Part of a small language model's weights.
Architecture: LayerNorm before each block, learned positions, tied embeddings.
Each number is 128 + 24 x the weight over its row's rms, rounded and kept within 0 to 255. Layers, rows and columns count from 0. Numbers have three digits each. The size before them is the row's rms in percent of the matrix's.

# down: layer 6 MLP down (transposed), 896x224, rms 0.108, rows 295-322, columns 112-223
# up: layer 6 MLP up, 896x224, rms 0.116, rows 296-323, columns 112-223
down295 093:111150192097080167091125120166135069174103127146113122146122117128157132162136164133139135119123099133130081132125118132143157115123119122169194116162120128127108129146150150078082089108153106147156114151134146142108125171121156105120142133149160122143121120124099104141078137128147125099120124104152087174130133098112150106089145155185
up296 109:151102113118091108088166158154158141159138178135117167090104113128152140132137116153082127140105101129093110130124118130123135120138152117147156133159197141156130108171137129168111163118125122127111150102159115119104159103145151131140085103099117129139107122133141145093126153128134153153115108099141114178154106158075116172102168108107
down296 105:115087098112159148138135123102143091086117109150113133141128095108117134124136089099150133115121132155163161146115151124103172135121114127154072160151107097163162142146145102154121129134132172137154096139108130113129124167105117130151117139135123099145111146147121108129117117097125093145129111142106112103096093179134133133126094106155
up297 092:088123108103110135131170116130123103120141102121106165134130177135098099105139105124111093146100117113114117109169121108154139124128109151113095090129131115127119145086153126117137140166108119139084186090149102100133161120113122145119146121112106132165136121122111175141162188142153139153198093111091117135151119108133135138166125086100
down297 092:107111120109195124115121130115110138142124107101112120160175130113126162152139140143153139146118119123120133141126113105107160143157090143143128084151111138133128119119146125134131146141132154090152112132128130114089135171132117087107135136092152130141168114090108075094203122108131121088155116151138140166123111133125165145143140147145
up298 097:119108166147113158092127139114081098174080092101129132105117098111095157146113143061122122158182133100096197096111126085126146116171103117146120151123121108116142128158095165105162101165136093161122136153085121131132093122156124092118111134109111111114122135148089138143151140108087142110153156122138103112145112121148101157153127131165
down298 092:122161079175142149124141122146124118130091113157152101141146119120123149083087168093137152130107147167196102125145105136112144132102111097126131132128157167116114104156100111132155094137125124134166118148140120098121089141154098083153154131062163136108148121116135110131142110153135134142115145118146153111177158116109124110158142155143
up299 087:155080104149112107154141116134146130154125098143119124100131132130121110087102109124131177121115148137099162120076110164102141160085111126157099146157149119080115151147108114151112095125147132162171105142130116112134168099121153132116165189137083125149096146137091109104155139142094112132111075110144141117117116124107117136095122100130
down299 096:139135115126180130136152095122140111074158114108087082102121134101139103141119124103119163122128109156143070134148136087118157091112104157100153128092114141140120140128144152120128140149134160100129148149159153112172090129166143103143126156134154124151117128143125101154079181099144097157126119130130173168135135083143144092128105137156
up300 090:125150117120118145133123110141104146095128157093076148064119116177158126124181107103142108074112168115146140124135159127140124148106159115137135146111108131132098122151096161118119140117113092137125108100133107179147182118157153142124106126140157128133168149158135124112120132103146145128132109123128128179145156149137105128115120164109
down300 095:120131135134160127138123104118111135109149081141146114124138120165154096153135155107165080142156124178146149112134124098138112167146097115151124174137110121116105163139134134115135138106118070132152085154160091146132156098111135146139137129121153116149109120133139161152121118075118130076160098095148141106139120142190107152125129117109
up301 106:119124087153129112158103125118135083115125146083110135166122146088130143142107153160177119118117145140155142082181116119116149120121145168143138111139126063130069137137117149158147117154167173145116128101146088139126138121148151141110137178152119123105125114125096123144103142121146113131132138097158115114115131141146083124137124104143
down301 113:145112181093145132106109128178162176116148157132096114142135134169060181110158111104117148131128127154143110119116165143134145065111128146136135116111121152095112148102152115137169119092126091163158136057125125160134102143130109182101128120163138101113142102107130126151125156131094119150103135161181143136094130135121129138105100102136
up302 102:165128106119090116119120157120124140142118128174132119121152105128126125175144101148094112118079161111146115112162132130107119111137062154127150147121127119106108140128123122156119134121103111130132107112082172149157111122178107169116118074106136147134147131112139101134093140134135108134092101137128170123081119128160120132127149127159
down302 113:145155083138158147150110132140135132138157158101106110127160127144186151173113120178118102143111124106104125109125074176120155131106126115127133129089144127098105178110129122104172171095128144113106129125111126127099124147111152214091112117105107114112115146142103128140102071132163137146130154068139122116118133126153113167126117144098
up303 087:141109125162115116144130109108170139127135104095125122117163118116152141143143157137079136134117099092139158153079157195137139121122143115081122157133106129158160154086127142116144128151152127156161157157105085146144152162121121123060126119151110068112079131109134104137121097137121136170123144142119156137126100160152128162149079099136
down303 088:159117124140121140126094156118162151105137130132114103114119135097122109122111148103141092117104174149149109150139067105157120104155079127090098121170073154151144079119127153135123125140155089154135111150138119118109143130131114091129087117092109108131129153130111121104135109129130155117128112082064095096130120121148086116119120151123
up304 101:109117123127105113119119102105108147143145118166123134114147145082101090124112153135121155131116136142071113114144121134161127120135155133113134149110157111127162140151172123157139151134114128156081106162107174126138141112095141127100128109138102108140118107194117146152132122119133126175146126137146129094143154129124126113126095102177
down304 098:150123144151085138149161142149155158047141134131149097125102110189133124155122080091118129130141102128101114123132132126149149097144173113136147137067178147159129123133145141124196124140106074145094179136164165123130095131151112139153152136118090166132156148154118120127112141182100074114105091115105116121099101148143131096106148152121
up305 104:093128174099074123137114142128109147089089068163123132108120172170076119140122115141103112162114111108137136151074110086144125121105146102110120112133154130138090116118131123113148131138140133096102124139106119161105092139120115070146103131123107104126125156125094185156137151117121149084116134116090146131189135112117129145171156130124
down305 097:145119058178133144164135162132128157131122174113157136111106119179105132124158153126122128121142109138156143124149109143130160123120127149125086169096122145111099176124103126106155137138125083110129139146133105138162139114184114091101089153140158125133117099163095123135131132157144093128083142117099147091121167168090127144136127166145
up306 096:127090136164125163111134154178130118151134169137133097116127136093148130133119123193104073120114192077094137136106113099151120131176128151150133148125130143116124107151143156091162136120145125091087093136139152128112090071115168098107126096136150178149119142135120112158109127144100100086191138122105121098139127148118119120154155151099
down306 094:122141136156127129120072115113124108126110124131091122150138091131159132120121142117170151173115124172133121105160106177090131129156151126090151121118188174168155146125122101108137146137104110103151152154149147105165143155144135118146129158130160112103099116137133152127097127160134121137139116129147119159136133119157096118131135165170
up307 102:114109176147138107103170128165099097125125123122146162135135133155108101089196110167138141109129134105106159146128127107107094128170131133166151139112117132138136110096070138103172129107135112163136132117106102075119119116110128093118117130117153132136136092189116110154122158141116105135117084170124104075124096143150150143167149165109
down307 106:138109115132121140075129122141158121129108127173122157149125121138139119129144114141113135113133118157189142098108117086120171091133101102138104145139081135141149161169119089110147135100122136096136090143151132138102111108127081138098140141166109110108144140160145112163167133128142153137102119174117100124139117108132127144111111151138
up308 099:103112144116152128163144142135158107103150176166168081145133128135118079106124137135137147150118126130132151109123126117134096170116154121087154132166171124126211124149114129150171141146132108095112140135148115120148096152123151133088138129139106146126198163131159097071116096082113149152162098129106145112105126129149107120101105130157
down308 103:157119142118114172138111127118143107135141114109084146084094103085117101122123145129139127143075141162115121169128151143137149121082081119090152108081094138105139093138120146148117127101133150128145163151111113161131126137128143139158163108141111133138130141111138109170132089155162083110141129100111178151092123072090140089159148121108
up309 097:127092141100096129130104143138185125121094116103104135149079132127118113141122154125127110106133129110128129116133116057128155117198119159109168108121104128113102117096104155102129098130140123117139096125133117152112126165132129089068089111106122104115112154123105143089147172136147131112134129137150118152173157089101117152144154151149
down309 095:132150122065141171106110125132150122152149171146135119116156132115096079138120135125090143111094105171104146136164108115128151133121097123129163102144195151139125148145128106155104112181156116120136109094150158104154154145165093122114154104184135104112115138115130082125108123153124151114140114178169132134137131107145137147112140105113
up310 100:103086085153156099122136159078138134129146130178108140087159115122131151163121149142115159137122140098158152113084127123151120116117127119125106161131094156165084086154112179156141124117172094080114132127108137139108152137143141153137097079116134145112120140148135140099140142139141138130131106136153119146076143118094166095133149161123
down310 104:139172164126145170130129132160171109173117119131111102078138144111154131082150112104126092159158128150084078085127132136148127142090122123113119176155082124143126130117138089123101091116158076123157134096105098080128139113093125127138111131097125116076113116111135128123118121147162138137105135146112095122104146117137154095153105128146
up311 097:147116143124100139110116103137140131136107101143172127126117170149110157163112116129124132125124151075116121149141139145114142122168119088138129113124103077136102115124144120117152122139146135141098139141147145090119131149090155165080101098119126146155109164151104162143125129126122104106125124120162121119106137131105150108100085147145
down311 096:124118136110111160140131146102081146192135093151131118154076173098066141104154111128103207143123145152148118096163170133108164100102152161152152108102164107111144096136122125122083092119089148160125129126123168113124150172123144124119167151127131158091148106100120107088113126129087134116128138135116081163102133163142121129112131126121
up312 095:108115109053135140167152185098135149153124159107126143115138098102149128151155133162176145170124122134133144128104155127146102144126139142145114145153114127105138187125116148155112122164124129113156118106089116149116110154097123121150151117066108126118086132127128106175118158169113097087156144102157134147181081099113135111147161129133
down312 101:107129185115084160124140169128127112120123193109117162123138172103147162120195091138098097099143122083122120076149115115117154093104148119117144097128118096081151170146128115113135129126135108138154095131127132134115136124163124106176124100134120126108149118170156075098133093143138141140176144119059122122114138113164068096136130160123
up313 100:109120130138122131138127102140097126105123130126162097098132163129141165068114127123129121137140118165117185151119117111165144106122101132090140158144140135133196130140095144129161166146105116074097114148160123126150092119074116132123137144137089174101114140127145088085124114098167103185139094128129152149098111128094147190129180096155
down313 097:126136086112101147108173107122103154131146102155138137119134136130112166111127125160103124104139141111150131112136124144116138105115169144102094139157179137144120156135117107144086172087136106074094163108116134083156120096147158108176156107115136174167132132113123146127150143101126135103109132111105185111151121101161113116121090125138
up314 099:133071109147126102103118102068109111110106090116085132136152141106127134138122082128116104115118170120087122152163110130135137129161087104090142115136126127133154177149101135100151161105142149129090194158149141156106155140144103117140124156169116120149142204097132103114102109149141135112108107086102142116159145078141184101122142098121
down314 102:116150101117159107143122113143100136136154125148179104149159110095127161126107167141110147138113123137156129113151158133152151139090158123123108105089128115098112142105109120102106096099126113167142082089153147126105142139131149120123173124112102129138077163117145158167125112128145173100142134140127141144181104156125145107174124126152
up315 096:158153153166105100127121138132161149106157158136150107128146108115137114162121135134077108090199174149122136122145106149127111168117126086116146117149180120151139121115115104142190102096144152143102075143148129127124161120128194112150126115106122124144097100102118150091161126137146111148099087091105097118108053100154136155110181111109
down315 104:118147178106158138131145161144101105174122112095124169119141119113127092116144136151126155113128092075117169098143082143131164140155136092137157161105144111183103137126109113117159142156087114118127099142092107150102169097114124081155128113155112132107189050145139119164166162119110106104116127134117086090095120125148109139138137103119
up316 108:111119110131109105140144093161138111131104136148139094105155126145172170088101110150119104066124148090141138093110131143129180155116135128114121114111161115110135038103153146113148150101116093119104132170138143116109167093152122167090109147164130121144127120124161096139129120120128125160126118127123125114092088086112163155184096139141
down316 100:135119124150123121121179137118132075115105149169139132151148071117135087109130105126144125138138144150110128159123114114099141139068139149114085130132162142120118129153141109127153117135147106097153096114149149138136114090133155170185149131103128090139122131116171144116125128149135106102113157123088164123150116106077099120127127137082
up317 104:108139076140118112149131154159119101130111087128135185105151129099075119131164128126148125137131127153141129154110119135130074154081132107118118118111120161122101164135091146160138098109151106163139127138135144111116151144105144156106172138135152145092106126129121153168157116158114103153126133158157131136105135120076129106106122111136
down317 111:112124179152147114095157105134126100120101116107120109145117112116088124121132106091113136106130163144120126116098163128111131147120085101157188087159168134093128101124121140148122134124156117121139098138125153113129138135104153089121127143148149117100121143109141125189183114138085144100132158168107166079150157130150125126136123104151
up318 115:116125152091143139160107078123122145120120111158154135104138101117085112153152092168166129132108135131114163083121136121126154122119100113148129094114141116140125108138103133156122137152150142067164163127137115173101123176143143071146139122153165118154156077095106096141068182107090128077141163115095095104107133137133121116153154148142
down318 098:104131109134150140095144114122127186120122122119093164125119185131119145140152128136148152170123110161093110108132118128128109139119123123144139162125157142105151108137136132136139105147195146104141144141116174095089136115122098047132087178106064118130109087130140139144109170120107135138122152156107114128176156101109160108160172117139
up319 098:141140103107130134165120081090129152160129133102125102146085119116138116124120125109161093143153129160121118137152189161112148144129144123087156127128127147130152110106132166132144115153132138123132103146093145114115097176172141110088128125135099120160130084137104160150123121141155145115107142168133122126082148162051165148118115134170
down319 101:130149160159117148171062155170127120148114139129097127127138123129149132124095108099140136104176161191099153133133099113107154121136116123114127157078126155138160118125135112128176120143132150150152151133130173077153102109140167105086123128175117132135146127118074119090108132136113114128143143153116129122113095168070100117146117122151
up320 091:169137130128114122135114119160156175087118083137152117112149131184169149137124150144125143153133111115114111120110166137126138118107133071123069118094153131146098152141111106132106108084136116166081144125106119157104132157113196102120114171142113111120132108139117138131140130128132132110141175152092116169102130105089066167112141154127
down320 097:149139137132118152120105127080065085126094125130096151133105155133141127162111096148112143130103172137116150175148136094156080107089044145138149105108106096115136143153164162097172119115116107141162127115149138121111162147115101121116133093177152138168133133159132105127065140124137155170117154103107110158119086107124120105162119159143
up321 101:120140114119134150103167143130130111120137162136111169099142127095140146077097101152128101164088149154108096114147082129112141122124125126119110116132163145135118151127154125108145091126100121136111162092152092151105132141100084143172103165119126132123184124131094122116098146126111093120146122122096129141165165112117128183091093167129
down321 100:130144151169123124112141131124099159145162115137111162074106101097163099142133105121155101128135154089103140105191101147067128100138114136151122130138148135153101144102160123109119147114081136123122135140154092105133135129146122146149171137134142151120106095120139096106127113095110131131159136214145134170124129135134155150133095096136
up322 099:138132101157168116114147139162126098095150138116155119157152121107164146133107100164142136101110095151140104160134110129192137143118117124146145106123137129151125109118110203156146129160139136076149119099113126146149093119108095122135160098103140160123123196119116174151128149123156119155129134132125159113160104136144175192119117158120
down322 095:144144142157110117095126121129126081134119115095078156163117113150140144154164164157121118122135159174132085118137189158122145138121149161118146141155149118155154146145099084089132118092122123142135172104140122082106148130100105124163139136125111150133158116116158124106088143109089170145119097189141129152149114164148105121079127078118
up323 109:118088132176120120153122121129165114167120143128120111105131161119132130163096120122090133121166127131126089149113104120183132093154123107079132124139106131096115148192102139115127094109142122141122120141127143144127188081148111112146088129149158133134156128114137135119142138150114081097145128158126125123203183102157112121095087161139